From a checkpoint of a small transformer trained on Wikipedia: width 96, 1.92M parameters.
Each number is 128 + 24 x the weight over the matrix's rms, rounded and kept within 0 to 255. Layers, rows and columns count from 0. Numbers have three digits each.

# layer 3 attention query, 128x96, rms 0.163, rows 0-76, columns 48-95
120129118171174098118166107144163168143133174178118118158163138153154125153123105150141104092126100097178143144134101118169100115126150135137112
129109108139171142123130144120112118106172100166164135105130151178157109137165144145153116134160122123124142145118128147142164092094154180136148
135108144160125100126120136136164127130087152159149111132122143154127131141105137110102103123121124104128155145149119070121113125137169179120121
100135117188180123138108105123155109114103095155138159103147153149145140136155119128147135116163142121154165133125125113165142115101119143125129
116134163121108124155126123145147115155169122071141124168121105158125135115087135139168148146104130132122124158113116137138132138123135061130155
120148103123101127130161115124128130105131145141140083131104114156139126148141109138120101117123091128127135150122128091125114111140124153153089
115154174141130129114133121140139156152158115079159141129152100152136109079089140095124136123114134134123099104139120094147113126137111124107109
092158122157144126131131138118123136128117150155093120124121106155160115094144134150102127121160102166138095148136162097126078111139108150150091
124116155132103118130122120134112132125143126128093092130111096153107101152132135106143168116126114103138159100143136173129181123128128119115125
116138135126083094133100113124103116156135129115130117121116136106079126128134150115138121113101136104060149103141167143122134115103126097126146
126126145114157191121123148108181112110156093130148148127155098107143120150112128153116108143157091093147138125122110141123104144121107172129089
127103127132113128131122130159145135103128171093132139104106142116087103136129157131146137129114133100121129122130130123145173114111115101102160
125159109107103104151094109152110130141117131110123126105117112147099158172131111156129104122126120127138111146110107142166146104113160092178076
177104162120110105152111108096134134157135131136094093122132131125103127135119131128125138118101136125103127108102138187103199151117131116115147
129157126122120131130135126122093156165116150169080104121107136170160120139108129131150104143156110138099133117134107142145122138124115125147126
148098144168158116138098131080145176153130140142171155125136134110133126105111126181102179087117156143096127116101168182115084130192099140107134
140121114118103123098146158157114090140128100097134126161115143103098120130117144081151150165073096097115118142186137138146173124081111129129142
122174130181142139130109118148154122129112156107138128095143125125141114121090137134137147139124126156114111122086133145148088158146151118149095
123136126108123130186102148108104151176132146155166165111131090130085128118139113128129079090148091137121154066111108098128121087102091137168128
097121169132143158114144153126147158159152145158165115139143150108133125155087159139103116139124127107154168170120074107081128100115095127144145
076101171133135129138100135096150146130147162138110131113138130143126139096105125122128137175119130074148102091125103099146123115162125138103150
127161137167121149142141186111117059132083140118108103116089123148094098115172097096138132131117146148116146103118151126139090153115128146136120
150149126122135129137151129129158159192137077111178165163094153132152110125101147195166154095159152147128110127136080167140127139165123113121119
126101154194148181115137127122134125139111122149111086084099142152146132128111113130126118093136121164122115172122106145130171139134141116120155
160125130161144153106148108138140124173170137134115150155174099157119129163126090116130125124126113117140147180081129142181154099137157102143168
108144082087076116088103151109133135127128136143122134105119107112183127101180131095133107134122089087070101134145133132163109167131136132111132
132102155152129165152106163151116124113166094135145151125142130149089137128103126138138115165153158115157139079114155100122174145135147130073106
106147118138133158134116121113100076116132093153124103098098154134136171166120131151101097111090082142157082156111118177126095112087167140126140
123129143140143111101112074122124175154154116129121149146179081169114129087092069137154125095137111138120090191153146159139137119157148134116136
161131133101139182138122147144139134139142161115141140114145111135135155108117117160121145104119113101085132156144119157131096122138117124128161
109129140102136142135138123133154115141114110135121139124153108144160169121116142135120172149153123099116134154092145127115145132110114130140103
141070138102077163128139163115138114121158122145134119101140148055116140097153112120120152139141164079101122100134107102172130177113132169158141
141124125139109111126118130117126101128104120121135102056113104114110098114139113127139130147135126137133146152139126068116115136126164123124156
143146112130126130083137124138112147135172126116134126140129120110141149127114114139121138139153110108124122131119152154100148105146154104125146
116109119139145142105127157126159139103164104142138116125130148119145183131128112139135146113158130101121129110118111150123107138152130133134122
150109162128122126143116118098129115106134117125155139109161104158127101130111079107116126099111112135130129104158105103157124126119126164121129
109112163104127131131123117121120132125116136157115115111122145100132129117143137138138147121113122133098117115130149184097127132133136141157114
119118112139136111085143110120117144109100131113090121113128111131122122104170113160127140137123109151121165131152119136123177138168105148145125
145123089114150122127156125100135144124155116101136124123096145095134146106134116140130117154119121113114131149126137145145120110123128145129123
165136120105173121107105115142127153126133081162117130158133132166138136127137129128088128167133137155146094105161108104147129138151121118144096
110133130105129148107124130132150152129136141110117117157146151126158115166127128149162125121131144147120105123128163139085167090160103149120126
121097122130174133102129147128156104145155140118126112125106129112136146147133117166110139160142131127168125125177163114129117144162123162126093
116151056184107124127109127098121146143127145118134148107107128096138118108120122098134104141102141123149114149093089122136136087123137102133153
161141118102139148112114160111189122121142115160109113113115189108114104151100136174127092132137168100135158083184168143161167171148105188143085
167156132190138076157121142105137167144129092132137175163152123124168150145138138109161117167091155179109116145129103091147104094102121121150158
137113134140099162136134138102182159151125125121152153106156144116127136138121109108125111133148160101140141127123137175116141121135135140155133
178122109108154137136171195112126175121132080127160156131116153158141143134164082130085116116136112101177107111132123141162077111120107137139147
133138142129125141109118127135134128101151156121151140114117101087134105126112127089138135141109114076124109140141154117115115140138127138133115
090155106147094103163109174116101099137151115133115144096082130157158128127119124111148126105091116128161122132129100127157107076117116155148145
126140142154134144150115147160101136152121157119120129135124119131130113135176102102193100155127148135122138124102120102081138112126145126111114
125134099152134138137141089134078120156120095119145131112143125119090142130108163119121118122156154112137100094104128094099112139163126197121115
166107109136152079111121090144164155092127101140125162146154101095124145127115149118117160172121084115093110167150175123143128134176124132110124
125107122128080132140110163151152091113125146165116121167139095115115103138097091140121112132115105122090183123121110121127170103141131116139139
123120149171110156140168161141161104135140100136104138138120153115093144141154120125114121141148082153102116157173139116148103076105094124148080
158120141092159114108129126142138082112142133158126132111120121142125123132131137106091123133157143102176137111151139119136130137141089126123116
118115158125161107063131108137111128092146145114155107162162169104095109115137174164104165140100137090089135155141143157139128144161152117117160
152154145124106174100099103175121148099121139130143126100130157152125136126159140173132136124136092143110131104147099073169100112099110131088083
129106181124135121122150109173158111137091114093126134137139126131118167162088132141149092123140135097099150079113114122133155110136155130132101
136143142125110134104139123140152116142119146082123081103137126156148146099121113110098123125147114115156137109146112108053088105133177074107100
139148121120123161127139131118117116144114108124124120117122119086180064118090123130166137080108140112105145112129145134131112155099108135090057
126096128164127139096113134153128130151147136124077156108092111153058204100113104143168145134115135151136130116111175125161117138190090130118169
128092156126156149112127139199124130147159155126130111099114111104155063147103104139086154144143135154096140104141101113122147148126162120129139
157141138143173133123118144130168096141091169177091096119140140096124134158111117158080106097116117132176155129120084098095161119116130114171171
147146137114123149107116151151106159103123141096135113127096122128100091131132123107130076093067105162123111083160151147122135133149159141152139
134111101107132176133133158132123099112104078122123122084140108122150116151143127114148154130150104129177107160107151112125099117132109133123109
105122187129134125084092135109173155190169169130167157131169113136069179123147148144099158105110172147115135090150129089082047179150154129164201
160144085151143092125132099136134125152120111104138137146095135119115148108146131153112148124106140102123144114094096130136149129112119104131114
125122075139122130201149159109097129085109113139105109149112169113158100128147110104147099140148125116132104151119153134121127099099101143097096
099130069122148140153152119141101107127124109158109128119107141104132114143131098094118089131104099124151092100127129121123141135098121155116105
141098145103117132120139144160107076115090126146103101105132157135157087141140113133141132162124112145143091142142136106151139114097116155115141
162163105107137136155103101132102118129123130145096134131114155131122117146131115139111101135128135121116125128145112122154120122121109112095133
153131169113120123091082097180143137130140108146148139122166116119117119147131125160130164101107099137130149152121109123118143132116143128132152
119127167108113095134104114109148143144104167113138140100141140125090151132098177098119109122137117147132151122136141133105121102136130103168161
134138138143146121127140121098109159165122140140117131123135125139120120117134162081096106110169132145131108102128114108097137129113096118143133
101095145105125132121113084110135109154126143127147157112135172117112135139111182152100133134127146131091156121138154128108134161147150138125146
163175168142127146100120125095121134121097129142133119096142137172126092103089155141130108120096178176145109120113140133073156096129089074125117
129100118155089121185141148121108117110121106094098126155115131106121089135134096142124123118143127125126115107131121111146111126064133141080072
# layer 3 attention key, 128x96, rms 0.161, rows 0-76, columns 48-95
126159128115107112125098146135101141126142119108138126099113141136143125097108151115131130101125112110123133098141136138116150149129135083110111
093146166079149150076160114144112165115103138107103119106135101126162132133124092111120142156106126146075121100086135118099120125125147145143129
114153148110114110082117130128126133125129115128132111142131130139147121156097124099159124149142151146089120127101114097093117144130113118125137
084118157109112144124194122118132131129130172103142095128154116144147144155153163148130132156117123138131160190092143141109108120138143162141161
166111112129118121123064132100138127116133133146122095126142145103143113126114141146162125107141116123149098101166133140162149125103115096122095
120118157112121121091147159116140150141105136141103162128152123131117093104106125153106119154137124133137122110130121114150112144077135116127172
154154117142157121121126126138130118129111125138108122152135142116134100131121153158122128121126104111152136114168120124162137121087108086107115
087157128136120141093146095155145153146114145137128121123111084134081134107146110125097117155156178116090146144092102094115121127122101139129149
165136135120129095133053100121134109126138135115132138143136172099139113111112091109121118106089126135146093093129143165162162113125171086145133
130111133167158165115087111100104115123109108125131139133138138131135127137121136083119126111131084124146104093163111131133140105119126104136123
114095132137106107089177163149127142137120131144124136083102095153136171112108109154147123179164152128157139168129158093113127138134095137131107
142140117122134126156119141146135113132130102152135125153160120118155132160134105121175152110126145145109138106114146143134136140107122161127118
121112160134152117112154118145126145136139117129151145097109082145105121132106099133112163147159149139124156116110156111115147099142127120084103
117157144146172113166005068126130115120131103124160146155154150125118104118052124112124144113109141143184147094138070115148170128168141120157133
124106143145137137098138109138130152129137109153159187116129128112138127119142100156135126137105131125149100120131116099103120118141125131153109
136140134159125127104144138104149126095108076142136125188117120098129141120088171153132120141101149107180144105152128088156122142134135119188135
152120135111131127141065137101132109113146149121119110117150142136146123119149130077149142098108137184136158102137159147119125104095151102101120
153128116152124109136121146139112133083169124132106130163164147103104138174123090120154137151128116138152138159118102109168143141113081117130148
140131112154119123148155168145141169099136130124112124173148141114143100117108130170145152125166120122162102138169174156122118156090088106145158
141119128161106145087149137142138132074143099181134124148122147112137147135101127129141162142127101119116115123141174076128112138147087137133106
153171152097116115122139127159132151121156132116091076103124118065143123146151096110114119153121093123123133137133148128128121117117165135081118
159100129144151172180082122116102153151169116127132170146145146112086144086089122126148106152106082180162114130153128137131144128119133120170126
131171123091088125111129070104125137143079107091145143115135129142135166132130150117103130174128145187154086099144094120149093144136121134129130
129112135163192099128083110172146073133093145117101129101128143125101092065116129127117138172116120135164149110137117098130151186172101090176152
106099147159137152131150134140138141112142135133107121129125129137118150126092100068133150107101136109132160091122122119155135086161122127149145
103169098098152081107111114153125119128085082107187102101149123133172146124182165122157120123167147126112073137101155168132169152105118193085151
075129138113104157140158184165139122131167122133100110151148114135109149124134064143149144116156127095103116098132100058089185087105134128136147
139154130113190094128062139111150134150151115099144134105130126140134085117121138181125126150146088066129146159126181131100200106113114120108139
098142188184092102075126118120117113109141165147088132142072138146116116106072153127126122159118113122133131138159089092115154113131099087189160
146154157158103080140114134156166143135089151151097131129115100159098121126065116154158109133108166091151145119142113102119159073121127103153137
136167166135104114143111144123110147125114159114116106119075086102082145080144122112128117155135136144177117127153142099165099139115148131181140
148133150128170101139131138117133118126114102114152113102186141124144150116180148121174143125136174154122137098086135115095122136130160136101116
107148123133174082126125146104147130126134107138127123146154143109127141128117140147144138113129141143111133107128127159125122131100090154127109
133094099089139130128101128138117124129121091103150131129139126141140121124099183116155106127131144132149126123117122151108124126112145142117117
110111132113129122116150122133147112124130143118111145137134141138122093124145127131134133112111114115123105148128151113144147113129148097113154
071122120113122123127146143124149135144082143136117118130126128111159129140157169126161142163133140153140116120124106106120142155113102157148141
117138115105133115125122148111161125132127124089113124114136139126133146157114133135119147117145152100098132120106120139131126130130130148126117
147144133118108113175118122149102117132154103117163102162088130123128129129105103094138130114130119132112106105103128133160081126103129128156158
136112130132149154119128167115109137109120120097125095157144126139120136128119169106134088130138159121162135134155139136119132128120139122153130
136102136124111097158158129111146149131136146184096125107093128083120136117150070112149144129111123167134109141157145095175135128113110130130147
134137069099112134126127154135129113118135129100154133089127106126121118119087144083134143104100099140081109136102128130125084135098142134161104
150153115117096136122143148148126140129139090140142153117119166114091162073134104103136110147110133178137162119182085134160133130128126165128185
144182142109108112118138114130134094085135121149132114131141136148114116126122158109131119110161119114124112140116145097117109114127147124160137
128108127141128131170167137123115119119154115126154127130140102089148153122123122129134113142100117122105147178122080146145154131108138131125137
129147143110144123119126108129144127128132125149150114133136139061153116131134136134117111155154129140131136136157100098136143129123148115085142
136087103117150067099127129139125123088106160139117126136117092149156138132102083161118120150113155135110113103135133143126131096111152147136108
166136142135110141098142106177142159158133097113100088100115140147085098118141168141135152150161128139129157143146158075166173138166115172094111
132137128129168131108138171147169106068132137138118128108118103151130144145095101126129138089100091101137123152111122165131128134101154106144096
131146150146136150130095108088095118140170081116134152120087102101111118131139131098128136151149126090102125127128109131136134134102099135104160
133091146145101123116162132091126097183153071136169169117084132074164101129157162160178125130116154135159106156157152120116154142160095203127121
141078153170097142079166116086145138196132132101174180137098171078155109106189152138187116146158139122165107170167174138092135139192115149106136
131153133089152129103131128163122106081112143124131113140147142116121178091120143085104117118133101108126164111091171125149148077100128132129102
123090150148128109120132143106139138123130148120136118114135154123174143078134133130087148099141105106105149102136125122137129138146133147081122
162106153140075148091154120153158125169129107121158101155087178139121112102133126134145139157114123145123141126149123059134161126162101166123082
139092138143124165169169136129135137145146109139143183158140108160121139140167119141140156117119145122115148103108119086124124089137112124098139
120107147132166137154087104110143114099134131127119131139173116136071124145056155109028147150150157110130140101153169111118124083168111051123135
182168102151138132137119116155128098110124134154138118108172123167121164129176143119119148102134128122084106160129142091137095149072101104144127
161095110125132157104140111136087148094067151126107105160115129109124133140170154106115101101116142156042146087135124136104114142108155123162121
139123161144084145115142094167169119147116131124121124127115143117109174136151142143125128160161131133175124163177096129126150146175140125085065
132132144111121172135110126115108171134146124139119142136114132112153135123154123160148088106122126090076047126114167139109092163125141135149122
132121138163106089143101137132116129163119118144070110099164177126078150113109132140165095135110122106136146119153156090171181110150122122086131
140138178127119158119139144177096152074145132095091115158129128162190113122108095171070158133114105087143116128121133124129135123132170107133131
156114141155081157154135121119123133142109139126126129168150120154149103122138107166152135076145161155113149119118077128120132102124150170142141
101165090196153148131108116149109163104144117097103118117112126147112119130114157095121136145137085152066125149131111130154137125126133132141145
075124121126118110125135124111077089121125158168086105156108158110133132116161095118087097117157129138131131106097084110148140142096106139041091
140089120122115112121149123129143118146129140143159123122161105138129120108123137114146149133165131121141148133114132142137170071127101109138083
143136148142131130141125131143124168132130125083115145123131126145135133153099141158135135152111094131133110158132169120110129140148138112140145
123145121142135103131145136126079116131143134130114132120143159135126147128177089145139125087140136169123118128114082112161108145106111141096120
103151155127147138133127116119089159154122130138154137107127139125108135148128133152094114135148127166128120145133105127143122137110113134105133
101132116125115115121130116090095107122152106173131145116143140116121127128145125134127127116183180180106148114085110097101095142109108144102088
092115114153139129115122131103081137110137160144139106111136150149128126117191131135132113113149143128108133148099104122119079146117097162092095
137135123128120109124130122123159121117130141114134134134144120114118128156103131125133136166108123129131146153133166137128152110156127106126131
133129112099106143159099147117147131093130119146134121160108118168123132115103145094136123145090125093141122119148161124120147141126145147142142
143118119134135148134125115080105097105123144142144131124107122151117124130093112101100121135143100098101131164101131114138108148166116141147140
138131126120107151117150145156152117096101113129160131129112088148134150146135150087187114162141118098187131096127140170141135124133162150137134
102085115151135096145138125121128130107093145108095097156101145138117126135113146106088115139137085111096130130093108158146131148140153102162126
137133099132189096137160126086101092103116124145148126122130162127145144142175118157137107112165125119130162154093116147129122134092080112116110
# layer 3 attention value, 128x96, rms 0.127, rows 0-63, columns 48-95
126163115106148110161168126148121127123134165160154125160153177150151109120084107119105130119124138169144115087150164130098116098121116140098126
144099156107167097125158128157128088122131106117135159123144144127107152137111118100158112106088108154123166102176113067147143104084111132162132
130143168189084143147139165128167128120141099126149132130137110087116131143113105093123144153148124117156157083156140168160109119152117150121120
124156127080123135112142164139114153085107163126155149137116125112125166131124130162126104133107117141118157119159155170151129111127109145126142
108150132089116098118136114169147108128145112141150137123123094104144131142080121094112108176119163151146147126157116114160124136127141123139138
136163139184125158214155155175133110114116138141146119110117151135119110108129133097134144137115099124143134118122147106093134140145121096092108
140096112123094136116136144106138148127144147143125118102171136132094132129092132142127132139144147122138118088155116142145130147152137154138164
112117088081125122167126083108143098122143158141119134114165151123153145123121150115144158120126144149124078172153099117095137165146099115132110
155096151133134074123130121129152105091120134100113092158142104086148128126119089089105107092142098115129140154176108092150129140108104093135166
121118095138138151102163118106146135157116142118131079121141159139152106112155154128127137150116150161126086103156092118122118130127118109144162
133129124123136140174134159108139131120126146092129143171104131090125189109101171118160145112158080116115133139134111139140097136114109128130128
144131138105071137150162123132141128120110159172127124146127096120183130095130096123137110164122141070155135128127129121115105083154153134126145
140151121115080130094102143128131139148145158113142110075117128116112119135177115139123092077173132138104175137109176149142130143125114106096121
119125155140085130134136123173140156106140144097125132083136125128141134123133114123129143146139110145137115118100118130152160115132128140125130
107182103124121139145147088133140153091129079133158148113117096125127144112144142118087124177151134135129160140110156135065140139130110162153089
145112152135154126122116138162090121133149134157135133138100143157088125134120150131103113127124118123165140114115124114143125097109130102137146
127148102150152098123131120128106138136099101159139082110104167174132069141156112142119152088158110133110134123118142156134184160131135112101130
087131101131156110116160123109135134115116168173113122144164121108118102112126123087131142132177148125170137075116169135099092134134111151159116
127100147153137137138129141140106159122111121123110128115140119139132101136115118124125121155161124120157126117129163093107115122124182121102106
091149073119150103099139134103143113094146093127099127176104098119113137118149100162138107153128105121142127115140131117129151145122139144106094
098128138120109131112114141105118103151136123116087136169090134115112102082119118129101135128111160095150145124080141130111155186146103143130158
124165080155117115116172091110148164158074138106114123128119117115113114115164100127127118124154121110115121136119105152147086151093154123116144
113094121162064130082140141167153142127144119121106168075137147162107106149123132139124142181122114108144126098134101133137160115096168147167120
131131112140131162132152111147109093140131173093124128133109155158108107049154117147163132158110131139113134084112136143154132144145125113151147
148108115097158138121118170146135135122128138123148124109151077132110132117143143151173088142157105149122106098167117148158094132121156147100085
138138131142104126125145116117138109067167138145131124122126138118115106120151115107142147165114118098128071089123123138140160122106062130125140
098143116168126095135132178148121187142111142157091106116107123096145121118138094130097137119106129129128113098103158124102134120090120164136102
162143095161123125150173145137127144136122154139082130133093125126070136125154102135142135156171111125119133121136129125103100096172118119123124
096136111152107141088107119123135094106114145103159132132132169129152116149183147145117086116117139138119133094095152099111141115172131116143137
160096149111166104114162128146130131142095093149128155137123112177120114123124092147124137120122158143140122106105137124133104124148107151097192
138119115108158154140154106143150125129083147122125108126119100147126133079145106137137115142129144147115158132115149139126128137157125121115129
137113107132154136131115139135110100135116100153133131164147093168178145131134138096120099122147109140139125117119174121065120120145095138082116
160135142124131106134140130156131116092120178116147122149147107115140126160114125122122124113132142099145141108115124123121149148121107106128162
140148151129134119146143113121124174161124141105147146139126148144152119094142176126151184112127150123153148126128138119103131102147106124136137
131132135129138097155122122107135129132132121123118131127098120143108142157163176122141131129135121105124110174140116125125129131106152099133098
137124135105146108146102109129091132100115113118139114123099105146138150142117119112119135139090119151126122133129113134130136125130119146091132
161116108138111116124140108137133149155131110131133142107121152164130125075150136113139156146100115163108119139119117144135141112129111149132107
103123135071135102111090102104129109110094146165101132133152120125123098112098134147053093130123161161122141122139145118160126129122137123124138
164142080130118100116109106133128102121091126143129123093086147148176121121115148153151138118153147134147142133135143133156141102108121117128132
115128135148132170098126088120113105116123111116121158121131123139147103129113151146158139112132145110098114109120127160117100158145133131148160
171101144162098124120128134123179126147156163112139138115118139100127122118142167127142109108117152153127112121131111122125073150149109121095125
105102116146105160100139136084132126140139131123101152133087167105149091079176128152166127154103128133124100162138133138131125132177145138096139
171108153129135112100147148144144073113125158131119137125142127133117127138088098129125104147138133119154170118137187109119124132130112130118131
133149119151127106139117125153128096109139140116124105083151133120110142145128144149142137134137105124102105115106092141111103130101122119142119
140110160142119097151151113133080123205152149117148100116127119123171140128133141092129097127113135124158120148157103128127158163125117113145142
102122145105080160102178127123133136113167127119168104135143169126117150157098125143160107093100149139131118143137118184149123133111102103128144
126137111112171134147140104148158144140119165130142120138153107122119120123128122109107142120145146125119135101116128117123143159152132117115143
107151124142105095158141155174163100134103117115134149104123119107115167144133100117106123120139137130082153148091130122126105117167115091141161
147138117128141109116096124128117101141145128126138122158131114128154109164135128123106119132136144124141101118100132095109139115133107154121140
167107130091121119139108129098113150093149136138085123145127121182134154122129114122103156125089116154136123155121120113112108086139138105133119
133120144110116104089112125100147145122134120120132117135144125151140074162140103141148163133146125136149105145135131156128149130122120127110125
153097165159125109118119126152134141136127103128163088148105111111142144106156115144127109099106107122125112086178142142147113153124150090130128
132109140124117119078158144115142089115146111132113112131146171140165132116134115128113095139125129150194118139132150098128151143174159102124123
151126117128120159122134114119092153093132134085120156110115120116110137140127127133132125133093123138145128151134120149135130155108133131149134
132128110145109102107109109123145114123144148138118109142108138117145127146137122127100143167150114142144122128150152113128110105089117108123154
134098151102147148113127152139146144140125101149100099094114145139137100133151156150083103150140129143157124127147126091117165128136135113099168
120146111125127104121152113140131130126120132134103085099093129147115118156120124141129153148116088113126140156138150145106135124120119102168088
083142144137103129112144106139074150104095121165124138103111133122140129118141109096128142135154096114165120137094126129147112145129102140142112
112127121131132125125118125138148118140093132111116102100137112124131123121113154136139082138126123147127142128132095134144154138116130106106170
136126142103114112144120115143134146125132149121131099108135112097139121146112150128130153127135125122129102116137110118149133138160113130128147
128148132134122124142117131089119127123160120130148107112127119131140128130149161150136137168153128119091145127142115146131150133129135119141149
121141137080124143129126169123120117098126126117139091143113120084125140104140126116131128125127120131123147143155138146147105140145107106119137
120160147137100132111126122138105120181105094140121166129145124125110149141165119126148108110117099104137137116106116139140141084149134128122134
126118098093136145136128130125124135102173097145140104116170096111113160149110106101114088105126115132126102117126093124160099141092121113113134
# layer 3 attention output (transposed), 128x96, rms 0.336, rows 0-63, columns 48-95
163156117160123156117099113150113124123120122130094129153139117140125136111144137134135145087122134109096140137123110194114132151102096076101118
075111096149107167119102158126136135127102125155066108116144209150103100095120128148104149106124130096100101160128102183107159117165168134093100
125141135084142110094115095123135148132110121123152123114108133139111136132139149143148107125145137150095148160095131125149150131147133161099141
151113165151123096141160131111132148126181132174155114126162150105091115107115103119148142117153153122153108169105115151131099149109138142128143
130145123131120121140111165136097156114135170121136129139117166127084159101129176140160132120103111129169147127093132113126124113105116135099172
117104130119146119097119107153121136145133114090120091096151134119153108081146118109122117158139097111087136097165124166122127119131141113102141
137129122104135128145110108120162117129124096151145137114129133131102170134170152130139140139108086144113114145099112128129094115152124113132135
090139095147164139111128154136121130090124108147121128099121166140124133145118150136114129145126086108130146077121141145142100143117122094108105
104138096107129171138116126111132138136112126134102151161135157127102180163093145130121160123136140159169118142080181145137155134093138137107137
129075128120121113146143128107124099123135069174118135110133146103112158141117118131127141099061127110108157144122121135143141164140137104133130
128126129139127124103112170117157123098142122175134124130166141127114129174091138143127131144127169141157120129087127158127168172128125163157093
143142128158132120148114104119079124122157152106165112128108139156094133118181159129150152106151092118135145124159123133145145121121088127133142
132118152075172151134151098127140108158126100097127147154125100101126126090109144102107116123099154211159130140141144115078116122103116136157159
119111106105161131146154140095167131135185147134172129130109127084121157120155132128134150121142119154110130164156133146086129115089115135133119
129171086140172068119125137113156132085123167128110114172119111125103151145133169116141099124099125122130122116138095135134133085121091094120141
114113125151108134125132146110134160122095144105141118128139107104180128089156111156123119154122145115123150183112131155144120172142136135114122
169103178106143160110113091130133129139099099090102166141150107099127121116108111135132109122073146158152133127140142105140109118146155119125121
142184129130134100131097111126126099151132115098138134134065150140128138116129146124125111105106147152124151154091133157137125134110130103133137
134126168135109089125103119138168096161162128117130119126124133103120132123114121097104132125127164159094132136129130142148136114122127154112135
146141122193110159131128121095110121108118149140146142128118163157155127155087106138115161112142127108097130133086155151107102131151116158132142
178125097102150158113147099143142114123120124127153139144117106157148152133131124142078112111144117133141162102097166131149104128145094138122122
143113195133113140148088157127097104128144131099119120166106093133116151125085116123122140129125130125118139140140128104128156120146117154147136
075109114149147156143133145104177066132142125152133117134115132101141133141145173140087118130170138125093145168089107138134113152196158160120092
129085101138156131130144109122102099135099086128142134122126118119161114134137125138123126126128132122147153157118154137133111130117128094098093
120127123123147143147146088125096137140100144120128116104113175113110107150118125148127148140141134204120141171122167105102086157099121121158139
147131120116121169108125121135129143129132130123135134105134124119131112161142133149139156134112120127104119133114111110139132147164161089127085
143145159095143133086167081130138121137130137099115099116118107118135163122134104129089145098134107136158137107131139133140129125138138106105145
119131108129146146110137121133105098104106113125159121123143115119145136107149122132174091131106118116094130157114137165154119108114145134155126
160105105143174124155176140129109090138146098156131131150119151162126109116118102127121115131129134134106143140122136152092114163136117148100126
144150152120096151129129133149153157152128147115149152112130146126091127091121144143132104116120117140109115179148132142133109083123119104110070
143125150152161108122123114146097119138098133099135130112123100125137143128105124126146127096138104122139159159140145111125111112123124123107133
130173131119125086114129089137106134143114133124135147129128143114115109130103145150114127142129115130146137126129140127135143116106114088126139
116156113113125166123142118144136104165137129136116139090103112135117098145128146130091126134171107145127136105116140120120092141109112129145112
147114125082133130148137116139140137135116127148115127124120108122130141132147111126137139136120116141121100150148151131114076129118157120147122
104152142144134108094110112133121132129106094140143135181140126088131121120121112137134162106111149101131135108145148153148120109151121150140148
129117109158094165109141167133110128128106137130141137118126139146122125138144126133135127118177133111136151144122128146119131113147130135145148
160130125120144094134095148150110158114135122149148123130154164135113103127138130119143144105121116099138137141117161107118129112135153105147154
129115118111133136119121179167143118132118097119126112093103111135103152090123111114159124137150107109134129115111080135104138108121107144116111
113122179124135156114126157129103135139163102126124148141125099156093121127154114095086104103105124117162134125134121115091148158154137133104124
122119152169117102151108149111156147114111153143115116097150110124133143112140147115116112125121133119126150142138091109113079150151109110146082
100148104086147102140151100135123122118106089099120142129125132113129119131122108097101134119164116142119113142116159126137115105133145131117110
163134136111157084132110124160120199062125172121157128115169126104152154149142140170123115133132112121119146170165159136156141175140128117106151
149119108101125164164133114144125107157160116101111118126117121100115124144136112110124090140143123142110123083127100099116166110097143133117116
090125144117142140145113168118111110122115132117091120150120119157125108105132089129110100132115125109168130099132135113133140136119099092144101
133126121128134150124106115149160128103106098141125145094139131147129126142145148139083130110124126120091127124129130118117107109149157126062131
153170054154137096165102123108124134121119163141106157124109118128168098118141145140136113151131142124100140134146119110117094139132091094140130
120144118129123123149153123124115103115144132119097118114112159120143125136117098134100152118150114110142123145130145132132134139076107135145151
105079103150163133137152126089108087141138118113124128138132165138151099116119164143110133118152142116155132107110131159141120129102116107087126
107128148138131151113164123125104138121128112121104147102117113156112146139140122127092113121149119129118133150122127140120132188115132124093136
135108152132116141148142128136152130133089118156164127129120129133125131112124148110149149118092113132129153148106167115109125091143138118122155
137142121136132127150130142135132145114148114108103124158110102103164130125123115120113108167113107083114124099113129092115134112114134089132123
112154126132108121140102129109136133108108129139135144144132124121133136113128170132139139118129132154110146179088108141119121114172120153142150
130139115138155124147099078145108173114132144106118169137108119096141134151144139153111102145146125107093113143123147152125148160099097145100162
103166129122106138125138090132139129155145150156136125125127128137156116150125154131117153136171158129114117140120130140138141135120088107159099
115156106115148148102125127122109145113101117118138121176138126123123118103116116134143102134117137144133117147113117155100149152146137135124117
114137124144149135145112123143124139116154111114137148157135104154137166150137153103126123099126112130108133113121150141149128123140136133126117
167132152115128114140104132143183145129136113138134125160123127116133131114140120118111120091094153142138136094130111110122141099143138117126157
111163116137151143147119118151138121133122137111144127127133157119131134105094134120105123140124134120120131154129149160096138142112153111140135
123125120116150135109134131095140136159137085124138147125112119145119115147115131121101128135142111123125105101132152119125131108137142152133120
124115122121119132125142162116156132119156123143146143136147120160152146116145127134115111119131136131132126166131122138129103119128133146129129
131107120132125145114122151156155142125121133138119116148137104160127127133121087135134098120090142130137123120123102108159123100152133124119121
145107111126145133170132115125182110133127132133111143122126126157137157141125148146150092130122144149127148162114108150155122109147141145101145
123106103119135102132126142132117136130133115149105125123128128143151127097155141136141131140110125100100118102136112128141130138115145153138166
112162125162107135102149105105130083174105131118142143109091132135140121114092141105134136161124163143133161157122141149111130109147122137155119